config.yaml
n_kv_head: 5
d_mlp: 1280
qk_norm: true
extras: ["some layers without attention", "local attention windows", "shifted keys", "value residuals", "hashed n-gram embeddings", "learned residual scales", "skips across layers"]
init_std_qkv: 0.023
init_std_o: 0.0
init_std_down: 0.0
lr: 0.00491
decay_fraction: 0.38
doc_mask: true
Each number is 128 + 24 x the weight over its row's rms, rounded and kept within 0 to 255. Layers, rows and columns count from 0. The size above them is the row's rms in percent of the matrix's.

# layer 5 attention output (transposed), 320x320, rms 0.125, rows 294-319, columns 192-255
size [111  98 107 105 103 101 101 102  98 103 101 111 101 104 103  94  98 107 108 103 108 100 102 107 109 104]
[[100 125 119 118 136  80  97 138 148 166 157  91 148 135 151 176 115 133 138 150 148 154  81 156 121 117 105 180 134 148 136  98 144 113 161 167  92 125 117 125  91 122  97  89 134 118 131 109 144 128 153 116 154 126 129 172 140 130 142 144  99 126 147 102]
 [178 155 119 136 105 100 156 112 134 126 104 135 140 104 133 149 105 135 132 135 129 123 122 130 141 123 157 128 159 136 130 124 182 153 177  82 127 111 129 126 125 132  83 138 128 130 154 150 160 133 115 155 109 146  41 111 147 142 138 112 110 165 114 151]
 [132 145 166 129 152 123 170 115 133  88 130 124 165 124 138 170 163 118 156 106 159 161 115 154 149 187  98 144 184 129 181 146 154 121 125  98 144 137 122 164  90 112 107 108 125 111 147 118 131 139 158 162 140 142 141 160  86 156 108 112 156 166 107  92]
 [132 139 110 181 150 153 123 116 105 127 127 162 102 112 124 165 121  99 153 125 112 132 112 154 120 141 147 133 142 141 132 135  98  98  93 145 112 118 114 139  92 123 131 141 116 172 139  82 130 120  97 148  98 114 131 103 165 121 117 125 162 125  95 122]
 [104 160 127 131  87  93 172 106 148 178 145 151 127 160  91 127  86 113 101 157 146 112  51 146  91 127 151 107  89 134  81 142 107  98 134  78 124 133 115 116 145 146  62 156 143 139 126 140 168 114 170 109 104  97 124 129 142 120 110 153 114 119 117 152]
 [171 156 139 113 153 132  87 114 158 128 146 115 120 127 130 149 127 148 117 145 152 179 106 108 126 129 120 161 153 153 112 136 140 115 107 106 156 145  96 138 130 130 145 138 153  96 183 146  98 121 122 129 136  90 120 125 144 169 132 101 133 123 162 122]
 [156 122 174 120 133 149 128 111 135 124 101 140 158 116 137 104 139 126 122  89 116 143 149 130 132  88 104 151 118 148 124 154 109 161 121 142 161  85 177 144 135 160  99 129 141 164 128  79 130 121 141 130 114  98 166 125 164 119 115 110 135 100 130  86]
 [112 125 117 125  95  92 113 138  75 145 101  92 136 176 148 145 131 138 141 124 117 117  77 140 107 100 184 111 109 145 109 114 129 115 104  96 118 104 185  93 158 109 147 144 146 146  87 128 121 128 145 117 154 169  71  84 124 171 106 101 153 112  97 159]
 [121 113  99 149 111  75 145 122 148  58 138  94 105 147 126  73 122 128 157 132 131 129 109 160 149 170 159 139 134  88 144 132 121 134 107 105 129 116 113 139 120 117 133 109 125 155 111 114 163 181  88 161 127 137 118 132 117 125 144 151 122 123 123 123]
 [120 131  97 125 105 118 148 137 126  98 119 136 168 120 160  88 155 113 123  91 122 136 104 137 155  67 114 164 123 142 104 159 132 130 102 146 154 150 122 100 128 131 147 106 171 119 141 123 145 143 102 123 112 118 140 131 150 164 155 123 118 138  66 128]
 [154 107 109  87 129 160 149 141 118 113 132 130  97 100  89 153 138 137 164  98 108 144 119 204 101 169  95 130 124 152 104 103 150 171 156 129 142 148 125 142 170 149 115 128 153 116 155 156 137 136 143 131 181  78 115 112 109 124 123 134 137  91 137 147]
 [114 171 140 142 112 112 119 118 125 144 135 117 142 146 172 110 149 154 144 119 110 109 153 159 112 136 162 123 137  79 137 123 134 106 109 148 142 136 148 107 113  94 131 134 105 108 149  89  85 148 124 143 140 112 120 128 145 128 159 107 177 142  95 150]
 [145 153 127 102 116 157  97 110 147 124 146 116 103 104 152 123 159 105 120 124 109 105 155 119 109 103 111 164 114 129 117 154 131 121 169 132 139 105  85 115 101  93 149 113 142 122 140 121 112  93 116 138 124 110 121 138 154 113  96 154 120  94 107 155]
 [121  90  94 106 137 109 150 127 151  86 133 143 113 132  70 107 144 114 119 116 118 151 109 175 142 156 119  96 124 103 105 104 147 121 146 118 109 154 149 131 165 166  96 159 130 144 139 129 112 127 134 148 142 114 161 141 154 133 106 132 118 144 132 123]
 [140 113 138 138 147 122 150  97 149 105 150 160 115 129  94 200 101 107 142 119  98 132 173 111 130 174  97 157 121 132  81 138 115  88 126 170 141 134  88 120 133 137 143 118 103 124 159 114 129 113 117 157 116 120 172 128 132 125  94 165 177 113 113  99]
 [114 115 130  98 126 173 141 128 168 127  98 113 172 138 132 117 180 104 162 134 156 147 137 161 130 145 113 149 126 107 102 112 143 136 128 141 138 130 125 152 124 181 141 156 155 118 119 119 160 122 124 116 116 106 158 128 133 118 122  96 142 141 111 129]
 [185 147 167 157 131 150  99 125  91 116 127 137 101 147 126  91 135 127  68 139 121 104 161 188 142 112 127 145 126 131 127 122 154 133  87 103 121 155 103  66 168 156 146 149 126  91 157  90 128 113 130 156  97 157 132 156 147 138 105 132 115 133 108 125]
 [149 105  98 175 129 125 171 100 136  79 153 146 147 126 118 174 148 130 124 107 121 129 134 157 146 127 103 155 105 151 122 140 132 147 159 103 130 113  98 153 105 163 146 124 171 101 110 126 128 106 120 148 139 114 167 135 163 134 123 103 147 157 109 122]
 [119 132  95 162 116 100 131 140 105 113 152 142 133 114 114 128 121 170 159 145 109 170 112 111 124 174 159 112 166 129 116 105  96  92 153 138 171 136  92 162 130 149  97 137 120 150 120 138 131 159 159 131 119 116 143 125 105  70 155 139 126  93 133  90]
 [115 172 132 141 107 116 160 132 127 146 115 123 110 149 132 146 123 109 141 119 130  93 139 130 169  83 112 168 123 140  78 126 115 136 139 150 135 161 128 107 183 131 117 133 138 179 126  68 156 134  94 121 133 154 124 122 127 107  99 156  65 107 140  99]
 [144 113 109  84 123 153 194 112 112  94 145 125 148 118  94 155 189 144 119 147 123 158 143 115 123 172 139  60 160 115 108 156 138 109 162 108 133 125 136 133 133 108 117 159 132 142 142 127 132 113 155  92 138 148 140 150 156 123 162 166 104 140 150 145]
 [113 142 164  89 173 128 104 154  96 122  66  99 128 116 120 179  87 153 144 118 107 142 151 102 132 112 173 127 128 200 133 102 137 136 153  76 128 158 160 164 107 133 151 143 104 154 104 132 122 112 143 119 153 137  80 100 121 163 117 127  80 117 115 117]
 [118 110 129 117 114 134 130 138 117 152 145 114 167 150 124 142 101 163 127 114 116  97 185 133 161 127 136 115 128  99  99 138 107 101 115 128 159 128 131 160 133  85 169 129 129 149 100  91  96 120 165  92 118 155 143 137 123  98 129  73 103 161 148 127]
 [135 100  96 154 135 102 142 155 128 149 124 120 132 120  86 117 159 117 117  83 123 154 135 114 132 164  76  90 144 107 143 128 141 145 158 128 133 144 139 122 102 123 110 114 150  97 120 162 123  94 138 176 104 141 126 108 116 106 152 157 119 109 131 117]
 [111 105 120 141 122 133 143 126 144 156 146 112 134 122 122 132 103 145 126 116 120  96 115  99 102 109 185  83 131 132 135 126 127 108 126 138 141 130 102 140 133 116 151 121  99 103 126 134 146 109 113 103 148 126  97 106  58 104 135  96 203 131 118 127]
 [180 133 126 142 111 135 115  97 120 108 138  98 140 108  78 157 152  84 164 116 126 113 158 160 130 146  82 182 109 146 121 117 166 102  89 107 125 124  92 158 102 174 140 147 108 144 104 103  90 124 135 156  84 157  89 126 122 111 103 118 129 145 125 135]]
# layer 5 attention value, 320x320, rms 0.0924, rows 295-319, columns 192-255
size [102 103 106 103 113 101 106 104 101 114 112 108 108 103 100 100 105 115 103 113 104 111 107 114 116]
[[150 134 119 164 112 126 101 142 147 113 115 153 127 118 123  96 142 143 126 117 158 210 108 151 135 159 154 152 133 128  93 112  92 114 130 143 127 112 153 137 115 118 137 158  86 125 134 132 123 128 120  77 159 134 145 117 119 125 135 157 159  93 139 167]
 [133 133  93 129 127 162 158 100 152  74 105 142 113 154  68 133 101 134 101 143 153  79 127 146 134  84 154 113 106  88 178 103  69 104 127 131 127 106 130 125 101 141 153 120 126 167 140 127 140 171 108 112  92  76 126 105 152 115 148 114 136 136 112 181]
 [132 136 108 176 123 107 139 141 157 166 112 120 119 143 138 129 104  95 104 134 152  89 156 130 188 119 124 134 117 126 135 112 124 114 140 121 130 149 147  89 125 128 115  93  75 110 139 148 124 181 137 119 129 133 179 109 113 153 131 122 117 171 122 116]
 [153 133 106 143 119 125 136 158 176 154  92  93 144 137 144 153 128 112 178 140 145 165 133 152 128 123 108 107  77 144 148 119 133 150 136 120 146 172 124 113 142 126 171 125 156 132 160 134  62 109 122 150 122 132 142 147 114 173 153 140  89 122 140 147]
 [162 100 151 167 143 144 169 141 118 132 115 116 135 128 118 156 142 160 139 138 142  93 147 116  91 167 145 133 143 119 130 134 119  98 102 130 108 123 142 115 109 112 110 104 123 124 114 124 121 129 136 164 141 138 133 152 132 113 128 140 104 139  97 128]
 [105 155  90 126 124 184 144 126 143 160 126 146 144 104 140 131 124 106 112 121 118 121 131 145 111 143 130 128 145 134 144 148 113 153 191 138  71 109 119 147 127 101 124 122 163  81 146 129 168 111  59 109 120 117  82 130 139 118 133 143 165 118 161 133]
 [136 112 101  87 122 137  83 123 159 126 141 123 167  88 116 104 139 138  96 148  85 142 133 115 132 121 128 160 140 150 111 113 124 101 120 125 146 157 124 149 143  83 136 143 124  88 135 104 154 107 127 144 133 131 158 147 149 107 138 118 128 159 159 128]
 [113 173 133 130 166 157  93 127 129 104 103  95 118 154 174 163 160 155 144 150 100  86 124 123  93 125 107 127 157 131 140 159 139  96 135 111 131 146 111 101 109 131 110 115 131 120 142 144 126  89 145 122 104 128 152 136 150 179 144  98 119 174  56 127]
 [133  66 139 125 105 149 133 129 123 130  79 115  81  69 114 172 134 130  97 154 142 143 123 142 130 156 138 143 100  96 112 119  76 138 151 108 101 104 126 131 145  86 112 142 138 125 129 141 155 102 124 118 134 152 138 120 160 123 107 155 160 101 139 109]
 [139 165 134 170 150 108 165 133 127 159 178 120 164 180  90 142 161 131 148 158 130 117 139  98 114 107 157 103 130 114 151 138 106 145  97 145 129  94 121 100 109 131 151 114 160  97 131  87 137 144 122 137 149 130 126 155  92 127 123  97 164 140 107 157]
 [167 102 101 159 154 107 105 138 172  77 111 152 115 164 139 121 115 113  74 126 128 135 148 153 115 126 167 127 124 130 111 126 102 131 121  86 138 126 109 106 111 138  74 164 110 146 149 136 112  85 142 158 124 132 157 110 132 155 129 157 106 159 125  90]
 [137 135 169 128  97 127  88 135 111 142 167 107 129 154 162 116  87 126 146  70 156 138 143 113 120 119 111  96  82 155 121 134 132 129 143 100 119 134 157 100 138 146 139 121 129 134 140 116 127 107 139 127 143 180 144 145 168 155 179 167 109 158 105 113]
 [119 127  95 144 136 129 140 151 177 120 126 147  99 151 162 154 127 100 135 140 157 136 104  89 163  97 154 158 134 131 139 130 152 129 123 129 133 121 136 105  97 158 139  97 130 117 127 107 124 125  95 147 107 116  92 101  68 108 127  97 181 155  92 122]
 [133  90 104 128 109  96 141 144 133 118 141 151 120 151 199 120 158 105 132 112 150 116 151 128 124 121 118  76 111  86 178 160 166 120 126  99 149 113 155 107 125 146 128 129 147 116  96 140 133 164 173 110 106 128  48  96 104 159 128 124 144 101 131 139]
 [174 159 168 101 129 153 111 130 122 147 125 113 124 163 103 115 102 133 161 150 128 141 191  90 138 137 141 160  74 115 135 168 129 163 144 102 103  87  79 166 114 146  80 138 144 112 146 154 148 124 149 126 107 138 150  81 122 164  84 145 136 101 133 139]
 [ 97 120 127 140 117 111 101 162  92 132 132  99 138 110 139 150 106 125 155 116 139 138 114  95  85 151  85  99 112  94 149 151 134 114 185 193 125 118  84 138 112 145  84 102 129 156 118 155  82 102 137 132 142  76 149 119 132 149 112 153  85 121 153 116]
 [ 94 146 111 144 125 131 170 146 159 173  95  84 152 160 113 133 119 141 116 141 171 107 147 157 104 158 124 128 128 136 121 127 129  93 109 146 112  93 107 135 158 129  94 108 113 165 156 159 165 151 110 129 137 108 137 126 138 135 157 140 100 110  84 132]
 [141 119 158 119 196 197 160 127 134 155 117 109 139  93 107 139 171 130 114 127 142 135 126 163 129  89 145 133  79 110 137 112 113 126 119 130 149 118 137 157 149 108  96 113 113 125 155 175 138 118 169 142 137 108  96 105 142 115 127 144 112 155 107 152]
 [154  87 118 140 135 133 115 109 109 139 111 174 151 105 122 140 186 141 125 165 138 148  73 119 137 162 119 167 144 148 142 161 163 109 121  84  84 110 146 136  93 122 112 118 132 104 104 139 156 124 109 125 127 143 101 131 126 119 142 120 125 136 137 167]
 [ 89 118 143 131 126 105 161 134 153 146 105 121 133 140 120  99 123 118 109 138 126 144  81 160 179 127 128  82 142 151  98 162 155 147 108 123 132 142 135 187 110  74 156 112 106 115 117 116 156 154 109 154  83 127 111 155 135 120 131  91 148 150 127 141]
 [102 135 137 111 130 132  76 102 111 118 139 118 147 118 149  77 100 129 133 144 143 136  85 144 133 123 138 158 180 140 159 113 161  85 128  72 138 147  92 147 129 131 106 115  94 110 140 111  68 134 148  98 123 111 138 140 108  91 119 114 148 106 100  93]
 [174 120 149 112 121  92 128 120 104 152 128 110 161 136 121 123 117 118 141 144 120 140 107 112 102 150 115 115 104 155 163 132 143 181 105 135 146 188 123 161 132 113 151 150 112 102 147 186 139 114 117 121 149 108  91 112 135 148 118 173 110 122  83  93]
 [135 114 121 123 113 132 151 135 136 102 109 162  83 133 123 139 164 116 115 124 143 149 120 130 100 129 134 129 139 117 130 137 119  86 124  92 127 154 119 120 135 111 107 131 149 139  95 116 166 153 123 114 145  97  81 146 164 100 129 138 132 113 135 143]
 [125 156 151 107 125 112  86  81 129  96 110 139 151 121  96 117  82 128 135 139 119 124 165 141 119  88  87 159 107  83 136 149  93 122  89 155 127 142 127 169 125 110 115 162  94 150 122 167 137 111 146 131 133 139 153  99 159 116 126 145  93 130 133 130]
 [140 126  92 128 110 153 197 150 138 164 107 157 134 138  94 124 123 139 137 107 110 121 139 140 133 157 130 105  77  68 119  99 138  92 163 132 136 127 121 141 147  90 150  71 120 164 150 139 143 121 115 117 116  95 134  89 120 192 156 163 137 136  88 127]]
# layer 5 MLP up, 1280x320, rms 0.106, rows 0-26, columns 192-255
size [118 100  92 107 108 105 107 107 106  91  88 104 102 107 107 116 103 112 120  66 105 110 110 105 114  98  90]
[[111 104 167 104  67 127 105 107 154 139 115 104  93  95 157 133 112 144 136 110 149 180 104 132 129 107 132 155 166 134 108 138 107 178 157 148 121 122 124 158 113 142 163 114 128 128 154 162  84 139 146 120 120 100 182  98 128 138  99 129 156 125 155 145]
 [124 118 144 121 140 143 119 159 161  86 121 132 140 141  92 155 121 118 146 152  87 131 116 129  94  93 104 108 106 121 130 115 106 120 114 114 142 146 130 141 115  88  75 130 157 110  89  71 106  80 133  87 117 109 170 119  95 109 130 101 150 131 155 107]
 [153 150 143 137  96 131  83  81 139 134 108 141 103 117 129 104 119 106  97 146 163 138 142 105  97 131 105 111 106 122 125  97 149 162 150 118 122  99 146  89 138 148 161 123 120 112  67 106 112  97 144  75 107 133 124 115 105 140 127 119 110 158 129 132]
 [148  92 105 106 123 130 107 140 104 143 125 156 140  89 115 138 131 138 128 154 130 124  99 120 134 128 154  87 163  92  95  86 141 112 120 133 123 172  96 111 110 114 132  92 118 118 161 144 107 105 131  95 136  96 151 132 126 128  89 117 158 157 150 123]
 [128 142 107 129 141 155 110 149 141 123 139 149 158 133  99 163 112 146 126 144 162 104 128 112 128 119 127  85 129  99 135 104 147 114 134 143 141 109 107 130 116 121 162 139 146 117 117 214 133 139 135  73 108 149 173 118 117 140 103 135 136  83 165 160]
 [161 132 138 152 145  98 124 121 160 100 182  91 134 174 112 145 110 140 146 122 103 105 145 137 172 129  79 119 129 122 100 118 136  98 119 142 155 147  99 131 108 159 116 169 141 113 146 111 134 167 143 130 106 111 162 157  96 122 102 155 164 177 133 135]
 [144 108 132 159 149 126  70 103 137 149 100 127 140 137 154 155 105 123 142 121 148 114 151 126 113  95 150 126  92 119 137 117 111 128 103 104 137 159 142 134 110 151 148 133 109 137 126  80 147 169 120  89 153 128 117 113 186 122 115 141 160 113 117 128]
 [114 100  77  88 156 107 111 127 124 130 119 151 115 124 149  74 105 170 143  86 136 172 121 109 142 131 107 109 147  96 156 124 168 136 116 135 163 131 131 132 123 107 129 109 125  94 109 118 105 111 148 155 111 122 113 128 124 122  92 137 124  96 167 124]
 [120 103  51 162 149 121 120 116 112 109 168 141 154 134 144 119 115 163 122 141 100 112 164 120 130 100 115 102 137 137 103 153  94 143 140 186 109 140  99 160 155 140 112 142 155 116 130 121 125 132 130 104 100 110  93 133 103 170 152 131 118 121 106 168]
 [143 144 133 104  94 126 188 146 102 107 133 153  92 124 116 132 162 157 126 151 104 164 160  86 161 108 134 128 100 103  89 127 110 126  77 130 158 115 148 131 173  66 102 155 186 113 141 138 105 120 168 118  87 136 109 146 150 121 116 135 111 174 111  94]
 [114 179 133 118 105  98 128 166  84 114 164 152 127 106  73  92 154 123  90 105 116 147 121 124 136 164 153 119 134  95 134 143 135 142 120 149 132 148 178 160 114 102 124  83 161 142 153 130 121 115 127 103 124 132 109 125 117 170 102 145 125 123 159 139]
 [130 128 137 121 159 109  99 201 133 126 159 159 130 158 172 124 115 135 104 101 129 125 148 144 109 104 183 100 125 117 153 105 157 113 127 145 108 168 187 115 130 129 133  99 132 103  93 101 155 186  78 190  98 104 128  98 184 155 114 116 104 116 180 114]
 [149 149  95 160 121 122 146 122 135 135 142 138  88 178 126 145 103 133 126 152  97  87 107 123 135 120 124 103  95 120 172 108 105  99 120 125  92 119 110 116  95 137 117 110 115 154 136 151 124 157  51 101 104  70 100  95  92 134 129 115 134 163 103 131]
 [123 100 146 143 155 112 153 124 105 135 137 151  71 113 168 120 142 107 116 136  87 108  78  89 135  85 122 168  89 100  78 136 181 100 132 139 116 128 133 139 155 128 130 113 131 151 120 166  50 132 124 159 110 117 124 112 137 167 142 147 135 120 128 108]
 [101  97 110 103 155 123 105 152 160 145 126 204 110 139 165 168  99 116 119 123 101 125 130 102 163 149 111 148 115 131 157 135 151 138 152 160  99 129 124 103 125  88 129 136 104 118  76 120 126 124 139 104 103 138  98 157 130 131 125 115 122 140  69 140]
 [119 121 113 133 134 125 149 151 147 148 123  66 100 128 134 169 124 119 116 118 131 137 112 118 153 126 130 136 132 115 121 111 112 146 139 153 121 135 129 104 138  86 130  98 142 111 112 128 141 158 117 114 157 104 123 132 111 136 132  95 116 121 129 155]
 [148 111 138 133 156 117 140 116 118 108 190 172 131 127 131 146  92  82 145  91 140 150  79  96 146 119  80 159  70 126 115 109 131 113 163  93 142 108 153 129 116 112 142 111 144 138 116 107 151 189 133  87 133 120 144 134 107 141  89 112 136 111 144 101]
 [119  95 128 133 120 119 126 166 143 132 149 129 140 122 125 104  71 134 137 104 140 160  93 142 126 112 105 145 107 117 123 123 118 102 155 118 106 159 118  98 111 162 120 152 131 168 132 154 133  97 147 143 110 167 118 178 138 157 137 183  98 103 112 122]
 [ 83 121 131 118 103 134 108 139 149 128 141  73  93 107 172  94  97 125 127 120 104  75 129 136 174 116 121 113 138 162 156 139 166 104 108 114 133 110  96 128 116 220 115  97 149 113 123 151 157 105 113  69 147 117 137 194 168  98 119 108 125 122 122 158]
 [157 162 141 137 138 126 162 110 107 109 110 140 145 154 125 168 123  91 149 111 150 146 117 130 155 148 138 173 145 138 130 143  92 115 163  70 144 104 169 136 162 113 102 106 133 114 116 121 139 149 111  71 105 125  99 108 166 177 146 133 124 101 129 142]
 [ 78 154 120 143 151  91 181 117 132 156 120 168 120  97 132 112 157 171 129 116 124 133 111 143 133 127 165 126 141 177 113 108 154 109 129 170 154 136 120  81 189 138 154 108 115 102 124 139 119 129 148 123 124 117 158 142 118 109 144 119  93 156 106 163]
 [150 169 162 103 169 109 104 106 159 112  99  55 156 131 159  75 120 150 217 189 102 120 118  89 149 121 137 136 169 112 166 122 140 163 147  65 101 125 176 164  88 128 125 125  86 120 120 120 124 127 166 161 122  99 107 119 151 136  86 115 137 128 123 150]
 [122 132  96 162 165 122 106 124 135 124 122 143 125  85  97 144 113 125 165 109 109 136 101 118 141 143 112 116 117 121 150 169 124 119 161 185 116 190 123 159  97  75 118  39 123 160 129 114 154 125 102 146 108 143 109  94 159 160 103 109 113 147  96 142]
 [145 119 149 131 131 123 155 129  86 134 145 122 129  96 130 151 116 129 147 163 143 115 109  69 131 103 129 109 112 112 137  84 160 161 140  77  94 108 116 151 129 156 143 150 116 151 148 154 148 119 135 117 111 114  82 128 132 105  99 112 102 154 133 113]
 [185 126 102 103 137  93 159  93 137 112 155 141  86 105 144 139 154 128 128 101 131 118 105 163 120  92 102 141 133 122 130 107 139  94 119 108  95 156  92 118 138 113 160 112 113  98 128 160 167 144 148 142 118 108 132 101 149 100 124 132 174 124 115 167]
 [122 107 176  96 134 140 135 169 141 129 135 129 106 146 171 119 120  97 172 112 109 139 140 137 113 136 136 140  97  89 122 137 151 151 127 154 129 137 123 103 145 141 131 110 126 131 115 102 120 155  77 135 111  51 137  93 127 133 114 139 100 151 157 151]
 [155 102 122 159 134  92 108 145 129 135 147 101 134 102 193 106 126 159 135  88 132 167 150  89 112 135 151  82  80 119  84 138 112 133 136 112 146 115 144 110 155 146 173 148 110 153 157 108 138 109 113 138  87 145 136 121 132 199 114 112 133 166 105 137]]
# layer 5 MLP down (transposed), 1280x320, rms 0.0386, rows 0-26, columns 192-255
size [113 103  92 112 109 107 117 110 110 100  85 104 107 104 100 106 101 110 110  66 107 102 114 101 129  91  94]
[[135 141 146 135 136 150 123 133 145 115 120  65 103 138 121 164 141 173 115 157 119 147 123 129 168 121 125 154 161 140 118 125 130 143 149 113 141 147 148 132 154 155 127 107 129 122 144 186 117  78 115 139  57 142 174 122 160  99 142 135 154  99 104 117]
 [124  94 160  95 106 101 120 132 155 125 118 168 119 135 131 104 130 135 123 147 108 145  94 162 129 178 112 148 128 112 174 155 138 135  97 125 105 204 169 144 134 177  99 118 126 145 111 131 161  95 113  91 160  88 151  94 120  96 170  67 167  71 126 128]
 [141 152 122 139 144  97 126 119 115 137  78 126 135 139 114 147 137 143 100 112 141 166 144 109 126 157 124 137 135  99 118 140  96 148 143 126 106  97 148 101 119 147  97 118  99 130 109 158 134 136 125 118  96 126 116 122 128 102 150 114 146 133 130 149]
 [119 128 123 139 131 133 165 139 142 135 116 183 111 152 115 141 137  63  80 184 128 142 156 124 125 145 146  95 140 124 140 103 136 102 147 135 111 167 177  78 167  88 110 109 153 166 140 142 163  70 142 145 119 137 123 196 127 114 142 136 149 137 108 113]
 [120 113 127 138 158 162 111 149 108 120 147 117 125 120  81 131  82  61 113 105 115 174 138  98 121 112  99 164 133 120 111 105 147 112 140  82 123  98 134  97 131  99 109  85 143 124 140 153 143 112 150 119 104 149 123 137  76 114 113 140 164 113 115 132]
 [110 100 125 139 140 129 162 134 114  81 128 157 140 126 141 119 128  94 100 113 153 131  85 130 108 128  93 107 111 133 143 175  99 148 121 163 159 106 108 150 168 146 150 112 152 122  96 138 111 165  70  96 166 100 132 170 116 110 140 147 140 165  91 181]
 [145  98 149 139 127 182 187 108  84 116 130  93 135  97  90 105 155 123 107 130 145 113  90 144 128 123 154 137 121 149  97 130 141 112 162 118 145 144 114 110 118 129 108 130 164 174 138 148 124 128 194 107 124 151 138 141  84 147 134 140 103 156 159  94]
 [139 123  70 122 141 142 128 127 165 131 161 103 136  94 150 115 126  92 109 121 122 133  98 147 138 123 119 130 124 107 104 129 168 142 129  94 109  85 129 125 101  93 146 117 120 181  78 152 126 106  88 135  89 134 119 129 108 108 148 146  64 123  86  92]
 [135  98 120  97  98 128 125 160 169 136 117 132 138  98 106  93 118 144 186  83 112 117 144 144 148 129  87 129 147 134  87 160 144 122 140 119  94 127 135 100 131 154 150 110 158 130 141 154 122 136 121 149 205 114  90 127 106 147 159  87  99 178 154 107]
 [112  97 114 112 166  95 139 151 135 143  94 147 127 129 145 185 121 116 127 174 139 122 134 111 142 125  93 121 110 145  35 128 114 131 151  83 155  95 119 127 134  83 121  68 155 130 144 118 164 141  96 165 136 115 159 106 160 172  97 151 111 146 130 170]
 [158 148 132 127 158  64 103 143 159 123 148 129 127 150 175 153 136 138  98 145 111 129  77 136 106 139  97 148 115 123 149 140 128 111 110 103 114 135 134 151 126 170 144  93 135 118 143 126 135 151 128 122 168 157 123 103 116 142 104 157 115  81 107 170]
 [131 113 171 145 133 118 157 121  88 126 149 164 122  92  85 175 157 119 162 137 123 129 108 162 114 102 123 115 126 118 149 135  85 140 148 120 110  95 149 148 140 166 114 108 132 126 147 102 173 159 140 142  85 145 121 119 102 157 129 127 118 104 137 117]
 [117 119 176 102 164 152  93 149 115 144 114 137  97 118  87 152 152 116 157 133 109  76 103  97 160 160 140 154 101 104 134 117 140  98 101 108 130  99 158 161  96 157 109 102 130 101 104 130 129 132 114 160 136 123 135  76 124 135  71 121 106 111 162 159]
 [111 165  93 154 165  83 122  90 129 153 142 185 120 112 165 139 142 138 157 104 123 107 123 129 162 120 129 118 175 142  90 146 136 123 138 139 138 119 132 118 102 162 182 137 128  98 143 122 104 105 101 111 170  87 123 131 119 142 122 127 120 155 110  94]
 [127 114  84 113  94 161  82 169 163 119 136 164 132 144 149 121 107 105 104 131 162 118 150 101 145  85 128 136 133 112 123 117 167 137 105 121 168 158 115 128 101 128 123 116 118 103  97 133 182 125 136 123 113 140 165 113 156 137 141 141 176 112 103 128]
 [129 112 157 159 142 138 103 155 170 124 148 110 132 115 133 142 146 150 115 104 100 104 117 137 127 137 132 159  99 126 164 107 112  90 142  99 161 119 168  95 161 155 124 102 118  83 100 118 120 151 136 114 108 139 145  92  64 109 123 112 142 162 137 147]
 [102 135 133 113 153 130 118 128  96 107 113 121 122 101 137 118 136  66 112 126  95 151 101 139 108 149 161 105 134  99 106 110 126 113 114 149 109 140 169 115  88 182 108 173 148  92 130 132 126 154 132 145 116 168 113 115 125 149 119 143  83 114 101 137]
 [108 117 110 131 158 153 147 119 137 165 139  81  84 165 100 119 145 146 134 147 155  67 166 121 178 117 101 121 109  87 134 116 138  96 115 189 193 103  98 136 156 160  85 131 123 101 123 111 144 118 136 133 144 154 145 127 145 150 150 126 146 164 130 114]
 [126 145 109 109 146 100 114 103 135 132 163 131  93 137 150 125 123  79 119 185 143 131 145 137 136 119 102 129 108 141 138 135 101 110 105 121 164 144 110 139  93 151 143 137  88 147 164  85 159  85 103  97 153 106 128 129 146 145 128 161 133 130  94 141]
 [127 130 126  91 120 147 136 142 100 130 109 118 144 118 119 156 155 150 129 100 125 134 143  71 126 146 121 140 140 135 153 182 139 125 106  84 161 134 142 117 138 109 113 126 125 100 154 164 135 165 113  67 100 132 126 116 135 127 172 181  83 117 134  90]
 [ 89 132 101 121 156 121 154 148 156 134 100 163 157 122 164 121 109 121 100 122 124 102 125 144 125 136 184 159 137 130 152  80 118  97 143 155 140 102 115 126 117  95 145 111  68 137 117 116  90 144 133 161 123 144 154 115 104 174 131 179 109 106 164 136]
 [118 147  94 129 126 139 107 102 111 142 126  91 127 159  59 120 132 110 155 139  95 124 123 114 170 167 134 159 183 166 128 108 100 136 131 143 115 143 136 100 131 147 110 117 160 103 122 132  93 129 138 142 148 112 120 120 135 176 124 148 138  71 116 119]
 [153 181 140 122 130 108  80 167 146 111 138 137  67 130 111 145 122 209 122 127 128 122 116 122 136 171 123 132 151 103 149 105 152 146 138 105 101 100 104 133  82 134 125  94 160 136 131 119  58 131 173  98 125 126 165  99 147 102 168  94 138 150 193 145]
 [131 104 130 147 126 108 143  86  80 159 127 139 120 116 115  87 103 117  92 139 128 128 145 149  96  93 141 147 128 159 122  90 143 104 157 113  98 155 103 145 108 147 161 126 123 110 149 154 116  73 148 141 156 134  97  78 165 130 129 143 141 135 137 118]
 [157 131 117 120 140 144 148 122 136  89 114 131 102 164  94 129 174 145 118 128 166 138  88 170 114  85  69 114 134  93 126 145 117 110 153 128 110 107 123 157 147 136 156 148 147  99  95 124 146 154 145 136 133  79 127 111 124 155 120 124 123 130 114 171]
 [146 114 106  98 104 114 139 136 131 148 144 104 138 124 161 139 116 121 131 134 124 141 119 111 175 125 105 126 140 131 122 176 121 119 116 117 167 138 114 165 112 144 125 168 167 154 144 120 149 110 143 136 126 128 152 190  65 159  98 145 113 133 137 108]
 [ 92  85 115 140 118  96 120  98 171  87 112 106 154 149 139  68 154 180 120 115 169 138 168 145 131 121 132  81 105 122 171 139  88 142 145 123 115 128 156 135 141 101 122 155 104 144 106  71 149 147 132 166 141  71 121 118 132 140 157 109 139 141 137  91]]